Weights of a small transformer language model: 5 heads of 32, RMSNorm before each block.
Each number is 128 + 24 x the weight over its row's rms, rounded and kept within 0 to 255. Layers, rows and columns count from 0. Numbers have three digits each. The size before them is the row's rms in percent of the matrix's.

# v: layer 7 attention value, 160x160, rms 0.0705, rows 77-93, columns 0-79
# o: layer 7 attention output (transposed), 160x160, rms 0.1, rows 77-92, columns 0-79
v77 097:148145104175153157109146123137144165106122105165132112130176088166103147129136153144156095155104140116141111140174124111095095115112104165140116121121180150164105125147143122083127109145139102183093133124113138143121062108119113137124131157
o77 097:136143129147158156107122129145143163110112150124135080131094146105134118136134086132141130090136115123102129154077141121154139112148156106096154151106143124061135158114102146163151101131112130169127089065099124089150133142144155110131147144
v78 100:162106094112162166129195115121160119100153147110129128086112149157126142134127117065142139121148141128117124097127148152121101116160125126118146115148126140142125125115152130114138139117106111118150115137176099097141051137172180144108126135
o78 093:118175154128107151153130161142123146156096124114096113154157122119091123123141138121130111104112115135152139080114119135089166118137130132142099139159131152108153152146109122156131115079093123161092168127148154145136164117166133134148158148
v79 104:098136144122202153113164136145131135144135119113139116133083168089157141128115113079113155113117124128096151103090154120167115147138120086137144120101106148138112110136112126083109097128168104142137099137163109091101125146155162158112153161
o79 099:178113106121072148108140111111114113140118162157115155116129096119109099144130124151128121153124135123142113123125086157110151118127123112168084153140162156141119126109158109121112137097142145143140126173121144107128156116151115124125155108
v80 101:185129134118129075138114209136136121140125121126115138138135149126123130130147148130113079165128109107105106123119103081167162121099129109136130102105152158110123152151124140089136159130127080090101114088130183145122157152097081157151171123
o80 101:111109083115153068098116106134126139098121134149140149129135078099177141173149099141140154121104113143142124135150126126176113142123121137139131150173122066156151100144126115129085070194140147149103110154091148150136126080056155121108157149
v81 115:171107130162181113130135114140120171119148148124115138139122129097142086154160090118146109153126136096125139140140100148121138099147113145126151096102101115102131115142102142134102141108138138125132132120164116107101141156137175096123113158
o81 104:082170167166168134107152145163051132122102101101119129133115145151127144155141143134121128105136112109132124104120149152140124191173143145103102171101117134129136146109119134123126120130108087114130144156167097137122128093147104175183151123
v82 083:050116136135139149129113124132104117150132107107143137164151115141113134096101129129159154118115124159123136132125196142173105143109131115139094106134161148109132103119133097127118096132151105126114134133107069154115120131107088160134160162
o82 088:163078116117094126128139108092161078129148147132112098123101143113117135134106138115105111126166129102101106169115087123117168129118126087177155134105152140119110167125134131095164192107114119131133074113121145066140180130158164091116135125
v83 096:113116088118204116119134172154141157146156108129121129129161106129133107126150134103160092169130078103086114144137155150127100113099110101143096105090125133142092111129112133113147151143137066081153131142150088140103102158153122164121144153
o83 094:151160134133122117122141098115123132112092140097125143160105118107070139164126114143169144088120161111118166109074120081150141164169156166126162145103162123120187176124121116138118120162116146152100126142099142101097165099131132100131164094
v84 092:177130119103139104123164137147142134136123136112130131150104165086129120165120144114103091162129116105069099098115122154115118099131094147096159123098144119138105143110085137116108104109155113146088112136113119133135130140155106169113177171
o84 092:107086120138125133088125116127065109134101169142133177095151119172126075127109120142107135137123132164118087153108098150148141125149135121142095150167114122104126114133154088150136114141124132136140116147123161165133136105062140117129126110
v85 100:152131135122140126122141108141134104145115108117124179163107131101106078179140193167131134132128123102112102109126115128088198100137112114133126106105092093148102088122101126128087124109152124106108143150116146137143192118173120158111086159
o85 098:081084150100106112126170123113112118104130142120146183113148138149166148161122083144125128126111176140111144175100156146174079164132110121137147150130151116142160132152148085154131112161099146118145135109131112122118097128098123153132120100
v86 088:133106147101118071125080134127113140128163131152158122129153086162125087107128096146102165115126125118128112124122152140144139179119135100125109108122124132165140128097127163092055129143177139115119121119165108126166142145072099084124119099
o86 087:123126101133162146139135122114103113104154079117082116136093146088139160133133178142137095147152110117143138141159131121115121107106132122122136094142142124097097138149118139115139149107121122130101104101169108112069198120169114137078115128
v87 107:142133124155181134113142131151169152125168152117117165145168133119129122171127104090140118143095147129146079103130131172107169131130121107132122115146086104163109113116083170127122117113081112072099119121159128148150155110156143129136099177
o87 102:073149158119137137118165151105078129160113158105102148110131140105112162147148165152167109113108129137109138107128141172160094142151115140163126148113108173154179119163147120111129125125084097128117122177140143121129114100131161157146142092
v88 102:170109132136125129137104165129130127111087117110132160146133130161147122107097138143149082162126111115121099125110128074167110152140121140100132122159137126126099127155117153075090131147133063076104092153155165116120123145153134186127130134
o88 105:140136101138134092152129108124119123141109129161117115111153110128133161153161113141147114149125082100139119119138119155157125110164133122144146141152131079146155151127123131140120130138085121161120132129109120126121151101109171094103184157
v89 085:080117119108110180146122158090092108135110087125169150158151154145129142111131121137174152172152129100136146137116145093149111126151121136107098102131147162112162072126141098145133114118129087196124120164132058113117140128138121116126136124
o89 085:170102144123100135145145081139170108128149125103128124111105110117112146145132108133100132090144120110136125123139140126121155148107123094151148122096153103126139197135102131145153156113121136099141138075109130114114169120164124130121110122
v90 103:059128119098068135133112090096124126143125124162125137114128102140098130093086096130128142119132137166139129118120145136121150166123136100141120112148117126140146146107134107173141117126087105118152120100132123164139126099118109101115133101
o90 102:170099153098114113185161146105131103129156145089109101123094151086145127107134176115130120186110143118127114129144138141142088119137148148146159112116106144157112074140159140069116181122130150092104150149130101086086116130160145106100081109
v91 104:077147161079093145139124167079127107113139139125154080151112176123144150088096064089152127133136142131124169097108153112191132120134127119111136096120148167098141138131118110111145134155113107117135098142167115105128154154108177107144154136
o91 107:176132102117127112132130119143137118154151132128116116100123091122136137135124135109098110130133081107150099113176094125122177136121118123157105142133104125188108131124121136086111160088124116131104122177138141140122144077137121144118144132
v92 097:133119123123153129129103123150122127136093129136106120099125133096147170149126156084128116120124113161136137128110083144114125101135133133120150167115129097123127126128125133202139155117156161144127134089102155132116140127184113158153113103
o92 099:107134132130108129106096125129121127113138134111153190156155093178120097085110125116116165111103129124109164130114146083098126137112135126150134111153136143140132147121170143135117105139164160093143151177142115132162079163082115118151106103
v93 113:122127156087129146125103131137147120138162113133130109161138122148120109123121164168105139137134127098137093125108138136147163111144121112094116104130128148140172112101108141140108111151193077092110120142144130145128141125094156180109083148